Weights of a small GPT-style language model, trained from scratch on English Wikipedia.
Size: 16 layers, width 64, 1.16M parameters.
Architecture: rotary positions, no biases in attention or MLP, untied embeddings, normalized queries and keys, some layers without positions, gated attention, capped logits.
Training: a variant of Muon for these matrices, 104M tokens, 6415 steps.
Each number is 128 + 24 x the weight over the matrix's rms, rounded and kept within 0 to 255. Layers, rows and columns count from 0. Numbers have three digits each.

# up: layer 11 MLP up, 192x64, rms 0.498, rows 29-48, columns 0-63
# down: layer 11 MLP down (transposed), 192x64, rms 0.29, rows 29-48, columns 0-63
up29:102136056129112136095111144120117134123123151126078125099116127156110145148101152124129120142124126134106143080160166159119127148138179125095095139085097119126119160104146100130110099141140148
down29:114116072123165145160115104096133139098122118113103101132120129142118168116157109122120122083097132158110112121156103136104126072099092158125171121148097136126136133111138118120152139146101118
up30:130107112104124161130120126140148150145115169169105146140145098143085171094128165122130115159113095148123152078105164149153111158116140085132171101110165137089107109124126089115100133131149129
down30:127145153139132139126150151082154097131149120111144167117135121133143117130127154145107166153102129109138147096131101135137122104168128115161119121149134144167070131157132108089132161102159093
up31:123129090158100162160130110142101134135112134138132098101158137160085181139100140110114073101139090146155121115128108107151136111144103131162125140134133134112143162122140127108134114118124147
down31:153124117149114142092150145106125152111118063160144159129164115157146112123093133097105139149107163128129145131135149089136132125126109132143160132087154113143138115131128163156122132119117122
up32:137114143142090112158137183151152126150088146115110120091101133109117116142117122137142124142117131120139145082097113120111123109098152091127112142141130115142134131127177167125110135143148146
down32:158141133129110116142140120122102157121126125102108081115107107170117148155146116141186129133108122140132105142167131115136165114118143116139129156107153132131124157143116077135110097074161125
up33:139129163159129100125071153120139123110132192144145072109137134136099120130089170088101125130119143146140128153124135109157145137167118125100138142153182148133129162114168114156108127084139139
down33:096102113112135111111081083103152141129115104117126129092101100128145144159110122103123176110118131137083162145114135130113092117165141170105115131111102141120134119174123144116121132044102156
up34:098147138094118124112155071138099115111139191124104130118197150129089133116085102132143088152120137105112146143135137114103110085143159124118151098146120152095154125125140178143099124126118143
down34:192144140130139163111114095150173152137126063138137146121111149181098193125118118126104150101130113105099097106138138162112144111099149153128146108116141133115106126132154119144162117142126118
up35:111143144124143113088124102089121129119093074114163098137123096150115155140110132150119135161104135136124093129134153130116131114080159078133176149115121118137134134143101096145109166146143131
down35:123108125104171132133151130136117162112117089161141124095105105137103175135124146134158134119154097170133163185178134110122130124110146148103136105130168115125111129116148130138129098097107111
up36:095118131132139130107189176135113143146124124112190120123140116093106128131124118137085073153125100097190140150148144140131173099106107124099125153121137172125174128109106180079126115126162112
down36:118095113118137101144139114094153093145080191091121128164149134109144066157112101154137137101088138111102155081163085112130137109149149113149136118146174153107152119144138152128140122116186127
up37:148162189158120139126136121127151108135123087101166106105171134125116087185126120093115094095136134148137106125141148073119123140102119140139121138104116130153140107104126113074119106133144117
down37:155119130162130098149109140077176159118104143126114118144079150133176122161134131170101152147094144107104078146122150136107100140123077109124149136159132126144106138140153127158150135111147154
up38:172094125131155141111169170158087128141085158106150127085120118120126167105189140137106138134157137110186109110129123133080132113126108124160150129137133149138121102069130127126107084110123143
down38:101096168126095071129131117153072122136115090116100101186091093120129144125118135150100115160146161111091156128127106116108161107120111138179160142118137159161164131129146165125097118138117075
up39:144143127127134096109157134113177130139110104119151106113162136115144146129123152128132087138129128147139113117176144142161135126158119164144103113135164157121109133110136115115164155129175154
down39:138149116103156148116104121197116147116142127102114141150133130109147140132122126088123128127075093145172100107113137111136116141153081095129131133112110096143105162106121123122115089123120143
up40:120150120124089143083133123133153146156138115151158101129126105113134107131140116145137119162155112126129171139111144134117099155091151093096159106141105086104127113129109130174144168151150123
down40:155156121115168078163126126104149120103092095133131149130136119169111131125110114142163140153138145143054164129109113128102133119156119137116185123106136140126161171114144144131116118088124143
up41:126147136135150117126127131117126137130147120133137156143127131105097131103092145105098110140061127187125125147128137110146136156138138109102134136126120175136130134141102124160144132115143165
down41:135119159132152142118115091137120133167121124146110144138144116110140149111143135141144146159094126087127107116114098139133159129132111110181131163130138116146166143136129130133127151078151104
up42:145158136083097130127122076092126160143102144117121125113166110128119172111095109079114134163126137068147142139140115132114104117099133104108185158092151168116110090072132105110127120085142170
down42:095092167109148113161117129113142119174117143107127132128136119113073136112150086146113128146149098176166077116057143095151123137129151101126140089152086112137115113196104115099101073133114110
up43:144146099157127100118106131153107171116108110164154132152111124123191140142137121166110119156064118118131155132135139134144156104123115137103098188118157121131153126147109123108137150128082143
down43:121154140127122138093164121066076130089128041166168137128132099105093133142118140148118129109175085153162107126131133120139127128143139138141143122122088108149111120135098119137118118115123131
up44:150112104177151143096171126129154148156126126077142117171107149088111146167132118115126097141134145154145155103116166127107105095096087111131118134116122077116096112076099152118161103104103143
down44:076113100157156149112124128141104156149155145164149144132110115128180128158147135089112135131041102150143140119104139172165106132167171091153142147111102177095106092108114116160138128154121156
up45:119156145130072145095110150090103135102164141193154155111164124136127107117091109131171091100155080145112156120080134129115091141127127147116127096102130114135179137101141091152099157136128149
down45:156154145071094132143121180147101087128126102142077126130116147133130117143174116164122124084130116121118143122123130143145141128146108119106110132156115158109170117060159114127146142144134181
up46:118175118113131143135155100148161165137132117107159115134109115103155101135141163137142106137181117143129150152143147131148124107149100181126124148145148138140100114143110083117100159161113146
down46:165106098114138118077145100122134151122100113111121112136132126128089154113119140088123141159169144092143084112149094096101117130106146141109136131110189109154113107130127153112157085118122130
up47:129125092157122104110148161136123118080110171123134131142122119111148088100138095113132160108123113152126154127104084109125079164142123155122107105099125143130137089108140107141119076089135129
down47:144128134140095112157142110096115132156121096123119144137141094153124138134169129180123135148117159081097085138122127120125140122120115098133106146161165103165149144177119100156102162096150111
up48:103155110108164116103168151158123132133120155140113134135163115129115129073147118118105102132159103096147140143161132086132082119123139102092138099105140131120180120108136110116112112097090140
down48:101129147136127162096103132153141123147138129108091136160116127105128142144172093149115160123120130099128129127100161117099139181142135109092128140132122128160088085127126151127101136154135162